From a checkpoint of a small transformer trained on Wikipedia: 4 heads of 64, biases.
Each number is 128 + 24 x the weight over the matrix's rms, rounded and kept within 0 to 255. Layers, rows and columns count from 0. Numbers have three digits each.

# layer 3 MLP up, 1024x256, rms 0.267, rows 739-834, columns 0-31
152104138118101121101123143152136095109149087133120096118138125128142150120149112100139111155091
118125107122115098131129134117145118109151125158145137115167110143146135146122126112115101139131
161128127139098083130122128142131141157114142109152152104174151125099136145122127086148140117145
125073122139126114131153098133145118110095132090159160158138161108118143155134100109086165119111
135094151084140128182138145126121124123069130148121126115117137105151144138151149159079103152142
117119136122114111114157134119128148125130109120110101108086108163100150151095100132104143159106
149142137143115166130098118152177116130098149165101136145130138103123139118124154124141127132111
148127116121114114120128112131132138126112142114132152096100075113145175102117095098113135156109
142124079127101153091148130110129161083146096118142103141119103113107125145141165128095094145120
128154128116151129108140125128110147153129126122149146131146104140151081107105141109143166083159
084142134155124128118120113141137147136116077147108147131109110103126089071107152100143179153163
148103141111110121158129078151139171133130125130141122149159126090098117137138155117136128154123
140078127087149115144133140151115113119089165176100124163147065103119148146097097122116150151147
120146139147137112163086110093127114132161129138105142148163085128124112147113176156118171149101
115102118152114114122115110154155124136105125102156153095113156105109142158075076125119117128114
159120100148140133111095153100142151112172122121130144143083161149126179142142156065138119130124
166143124114150121141150117167135120115102119138082154142128145154134109116119097114133163173123
109087138176147122106093111154149139144161071121095174109124134099118115141106108084089126150090
111135096178148095104102093111154095126153087123118078110100112127083126123103140110141145094131
165118151131149123150107164104109103124169159111151127121135121103081130108137147122166100144159
124129114115154121131104150155121148108152151121114132124150121098125146137096152153149146151117
135067102120126122157162115119151140125184140098129130116117105142102110137144152125109164143189
090121156172120119119134147086103156115157118159138189132113152131149151061140155185133109102144
141077129102127087130101138100101108113131134162129097121102127104085094138103113129149109059141
152164131158139131101106150087149152110139181129108138119118124140110180137109125140125125140107
113112166133132100137111177164139133151131106170120091142144130123106158129130165135113134145137
157120127141106139118147088173141142097177104106123128141130138131118119115136153138165136148168
137115164117121123145154146168153138117134156097128147092083129196125116119115139138134128124144
124168133144118137155142105123126132088144152152103139102147120104122122109139138088108164125152
074101151064101126071141112102153140101174133138102092123085138102112165138117123143115113130120
135126113102144150161129106118141138144150058183115119157141139140111129109102138069133154117173
139166168106108124118105118141149156116109186119074178160165128145130161146114119085098124142084
136128135121129103127140165189161145166125121112144091118152120097107079119135085156152173139115
134102115117176158088109117096122124126134122144071130110117162155140129118114105124143122082094
068112147099118118127147149159148140162148137181115149074098138138166154088106106094151108138089
073123094130141122153121142101128148125156091164130098114095129065113126143131152106122122148172
129129090162157155128134127117072153131159111123147115093129151143128121115133094118137151170114
108102146145116101134097165084112155138148118128103164132165143130086122148107147096157112122165
149120113113145126147091153129091105207147135068152150125170097117115098070156120144116112164148
108131156135100129086127220134092154114141133109139150099140120150093111095104140152141149145109
131078087098157111143162139090116118094168112144099137112177171129115143133103112125101128162134
112099130100136120126135138077101139128121144170143159155123168120126120119144129098116139147143
110105173083125084107126072128103131187122115144138130118102120161153135111089143120123157129141
107099082154101121136111141121133121126150157101124111108148107127146119118121164144088121166121
171092115096137127125128141110133129112161112123085138116155122147148089142115078110088118122140
169123055110147161134114094200168134121118128125124146122064160144142166086137106115123106096136
127098105145089148156134074099108141127162098141127118114129157104122123145124133141175083100149
109104146094131086110129158122128136092167140150113107135130129120113132121102120138120112131162
123143093138098128149123131110106130134122114154156120146146123099131148131080082128130123122128
090127145198126091102153167088125148097170130163131124146126143110116119127106151126119130141163
121124133084120108110117173106102126119150115087124128168089127134121121113141125132140120139126
162110136156116145166168108143105126108139139147158116125134119098122158151117076145128116147091
131166110153072120133108099091130138114114116112133122114138121086098140137137163111165124138141
142129118148135177058120119137122088152138137142094121122121120128132073102176144158124147081122
201127139129150139133114165163139100109137094127153125186143133122123166138097132139110097153147
106137126118131141149085132129150127155085149171111142099144085140111129158099107114116166074088
115128108101108084163150086178147130148125125137116116099111098103100167098134092138163123162125
165128113123099152116144146155091108149124113164141139170140076131141168117104149141143125141134
150135077168116133135079152145111112113108118134172149113069135062126101123111118123159116162095
146127103087133121105125132114134134119149163121129140146146165112127104126124118120089135173140
092105115110130109049100119109139137096113149171062129143153148143107099114141125114115132151105
117142105143101135151136113084096146121128137118146138163111148134077123152130137112139126098119
118110104131104119147143143127126119140136093158099162204121123195185157122148107149137115100146
165142137143099152133126151158122114151133135117160133161124134090090111156172152142097143153091
084139148131127137118117182133122173111113174196094139144118128117115145096123110160090121119139
074123122160140126096101113137148147144126122129121123119131147123139125134125156120097122130146
142137166097156120124058149142094176127109136124131138096108162126102136144117096124111115162099
156137137103147152141121177120125134121116137149119133165172139116121204104134128103119096144090
121160140113107122177101108157158148163119089099179100155127125148124139142141142127146121150143
108175157151150084140162135086151114111114140126103084109090106136120089136124154071101132134152
118137161088114145115166107088089132152141151124105141127145161129147117152117157122111143140091
073097114120184111160147142118125142158101122092099123152140121154122094124111118117132107152137
138114115120159119100139139096129133136112155108137150078091194143148129099171111113144112080142
097144170108065131123185112153126148145126130165113170132091150126140130130107123124100138121079
122119141161116139152101102149115122135200127138144126114088141127090150142127138178135166122162
125104167120094139117123118136127124175127143116097109076122069122149175127129131127106131088187
171171106118100093136106120082120120141188118108163115123129123122152139133122125149126114151139
142138102144156123127113161110108176088094178109074112132104151117141118086095104134134121110131
143129127167149094146148186140111124095142124143126120155107125120157135141130148160113106105125
196126165126136138133130173125111116068139088100119149167086113084129134138130116167098177102134
133115104106137159131133120104136124142125161154101109096106161126139144143141132117104119126115
107116137128122111160112120119131104143105143108104173095140132084159133093111093111104118136117
119146148095127126171159146109106121130168159085122141138119137111104112130103124139149159148133
123123130134142125127151150127124130138156124167119164136112148144161181151152122108149116128118
105060110130102096145076121141104113087099166146085114128114145108112170101084136140124086121160
159159118119143156147150146103105195146149111101158124159111130125124090120110188111105130174140
155072071156152110100097144089144129068159088165193087141137148149143114163133136128121097126168
109131124109154108100110114104101155137155127160137110147129104188083173141126112151142144086159
102137144087097129108125121093122112119096106126125151125128129118167152106123133097140177151080
137095146099137117175083132111181141130134107107123138165123112149139086131125154172115091112132
081139146127161079131088138160147135095096148117103133096133159103116167129132124142112161067125
115146110123125092143122105149149093153155145126075120119143126143102079111081141139156169133158
140131116111121102126122093118118155159136133151133179153090116114150156138126131156117128145135
128111078134110115122172158139116148171158101154091187139144140160169118105155120093116086089141
143123063120137119145113128109138101133151115129123131114146117118140132105130108165066140142093
099155161117082131115109110110135137150160136108107169123150137132158169119122151123118129091147
# layer 3 MLP down (transposed), 1024x256, rms 0.193, rows 739-834, columns 0-31
104148075117146150131128112130162166152103149137126156141104153113118147127158130129181113124103
139111101141137162117141126125103148172164126115128180126124125149154140153180128116149118123176
129106141144168105137129105149120138146099112161115129174074129099100099132127111136155083103157
115122108175156123133115134145115136119154094109121071176156107158115098100145134152158135112088
114166130113109115159143136127117141140125123144116169115156127126113149118100105163110105142126
144073125129140120146096120141145119092095114129114140152080096102117181140151130146124150103097
139140105119129130118133125123140123162139098084147141119098142111100097155138143128121122122136
112115119156117118129091131098096150122157133125140104102126124077133127187166095154125118112141
096121120128136124113148146090138128154096125088097109186115121120142087097078143152147131094129
142124139110113114114115104120182138126124133134173115152095098119138143146130158157116140111141
088118164110089171167173142127145102123128088090116136158161116140138113145149163164145147106119
121150111125118100121081122153126100130100143127110121099124123121145111142125120144181125110155
097140105156118131164136131125158126150138128163151126148150177100121153109100136161141136110175
163135105104097093102133139132090152112125120097128140123121115076106085123133121136183126147139
126162186114133149067151149161119125095135155155085150145105094122147112112127085124136122176103
129122114123103128145170138115133113125111118155126088099125136107125119109122144126129154166190
086152122150112142154149133126115128092155108124161116115109114114123111115127169118123074124122
117119139120149170096155125116138151124119142138124115124122131109137133143147109180133129124083
097145147109106168140151132065109142085088177098137150159179129111165138141145142158119121156116
125119117159153124153154137153184102091107091133112127105155121122164090147121161143099123148121
136143142095141141115113108132085113136148133120109144126098156101132138130110136168144117112186
132155110149115115108150122151123087149146108091140097117141166116122106120130136150127165100112
090147130111156158153130132156125143141150107112141117099100126118168143133133130103121148142143
143135136115137133136134125100113134100128160115105130155110113106183136094127134140132161122146
107121159125158098187141120138165122119120152172155164142149136103130137128151097106155112115113
132148120085123092094131115107141141168185183084134132127116077134117126108117111147126157107142
126147091129084110137132142132114133093084136128105104106108110127125139096145131121093125193113
116125168105139186085138163148144088093075130156152120103106118204147128092142090121087125109138
162121122153157131118125107169155092147115117159138088124125132156131116110153142133119096086127
151139126132128121061125131113096144115154125139087112182111112128148098158117149131098155133130
120151125124131123105113093140141119139166145130138098109131128159134103129118151138148121109143
141132137155141115145140109138150121085144080114136148099120137125131089071126127110137136124132
134143137144112160098094146130104098142133162102133128111102122074144105128114109104120115156119
111162102138139134131117078140077150127158128124134172151136139106100118162112142175146130125124
138131078106141164117137142083112107123109123138145105194131117130132095178175099126153136126188
138137115140139136131134102139126095125121175128121137105143137143163160123130123162134149126125
165166117143098129180084118148143123142080084112133135138133136095122132157169120162160149117111
160144103137105094159127128140107143097124120133156104098155129162102135128078136118114145188084
112077121160098119099116059144114125098087124170150130112150110133123132151152114108124096120151
127129132119108123106112149122127150142115166131085145149089138115149116161144098144124156098119
166143098123090139131105107096121184106112121121126088140154196118164100104185183134164149118124
145136112135107152123124134171112135116131162107137165101120117118118139101098110115155104143136
111092170124144103130147133152122110120111079110102154146136080164113085069127123118136125129134
122133139099111139138100124116102164173098147072082151152141113109145106112083089093140111145126
144108162139105167106140157153128121127093133129199148110120143103172101119159139096083141116123
117137163127121164126106136103105131109115146147093156137100134122172157155137136149120126143100
165146121129160121128154108177142159132138118121109094177138165136119172126143174120114131122140
123130158127134119116115128134117112124110136157151130133122144100139150106142126120135134165101
163117128125106153121132125126117118131153116125118112141153161131154120115070139114114165152131
167150135129148115120123151100100125123096126133096108185137093097131153136109134114146137119130
139128129152114113117099078100143150128127145087162151167179155154151084152146126103136128122127
078116146134117091088135100170122162091109116093093117059135120143165107131135103107126124130087
134100163128129110158116142142142101162143124111130146145131145137165141118120139106108132138146
093168136156125107146125127149093099135132168131119093118079114166140114101116090136144103157097
101089109096113141080159115114123181084112137129099125124137137120139097113142113098130139148148
164111132096150121095127087129110144162110136080120100110105141159109124139151094194121113104110
166130140133164119101153118096115127083114167144116100160152107139131131109121149154149150124198
118126129171133134115131120146181118129144114116124161116153125152142112152133107121086077137123
149144166134136100127120134120118138140107116111108103136168121148142124129167141090102123103096
120160127078135129137150086150090141177138145163122154139110161153122146150145136139132078120127
173113138143087167162152122117139093114103167152106099149143171133107179126122203129144142108106
128142143136147140172145145161139092136106108122144147137145152090151144124101172138154150104142
128113180123151095103107146117113120113088148105144117109153105076106112115081117111137116123134
120132138098177093133095168108149138125141112139178135122119164114123130140072119119133098151147
133087134082145091090131132139111109146141140138123125147123110095181148162162112119122116086144
142141116133101127150179137154134111116099152133136151131140092103102105101068138112094121158135
125121074149122172155165114095134118148101094136103053179155115112176102153126085137152116123141
136139135141153131142101125105110115124114133137148123101095143126142066068126126142128170133138
165126129169117149114120116112109124124144161147115125171154123122150140150138147074124163115090
112104104120124157157108079152108132105121148142149096165167184175092133148178135165140164126148
118172112137144139088128132121153085165098091142127100130154141123120126110104103124147115120152
166142139126104152137185112128113182116155104120153124170130153107152135134128103142121126165135
137159126134104120132152066174115132133108133155159155107105090119105144101127102109134136143099
101163074115098165078129133092142108131107119127145141149111125142087110137116128141105153077136
183119158134115138109162133107143108104103139115132125104162132155115102105136149160122099126145
090131109120130170182138090171124171132123154135122158170146090060167083104105102131143164134136
115127125114123122113150134118116082096141170138119129065115133126116144100123123126127109108152
114120099136156095115135135104179107165130103120147133194088131123170135118144189153123138126161
079144120102144132105168161133137145145136144178111115113117079087097117150133140113152131058157
084126093128151137109118134104123150127071110134115115154150152103145165120132116114106151103114
150178113113142132133144154139158136070103086125149135130088120120130136100156169111079105149104
105119096126115115074176157126116137111165142119176127148128141064123141128110115152128125124110
148142140125117127068119128115117130133135109145121090148141135129141144064111131137127101143142
126155126132098165098105118186090115094146126111110143115123103124123168107087118139115142139141
131111161099120084093114136086105116153168128106128129135127135148113144146141126146158096097102
077107159139149142107137111100162112173121130141144090118096113124146137108119156102141150137124
133167130092128133127157122136159155154153167115141128129139114129163124156191167137145125164153
156112118160146160107022119216093092117122144193164137146085136150069120124102119122098135145091
124128114175132173123111120117135134122142113136167107142147168123124086145136164185140156107141
145146155127121136091132096181086119094137134115137142145149166141090184123150113128115138188103
135120082154122153099116179136085113113109138120148089136103095138127113121115210098067117133100
147125063122112115140076117103106125115119105146159141170124173078149184162133127149122138166118
128115089132094142134130175140111119106140127126132151108161121123152132118115155127097115147099
105084131085132096176108102111165118190120159093131163174121146108128128132116107111139079089173
127122092124130155095078094124144129095129127149108119135072127099126109154148162154151126144157
173115141100144091107144089135148157171152128082127103087090138144125132144119108152120107135084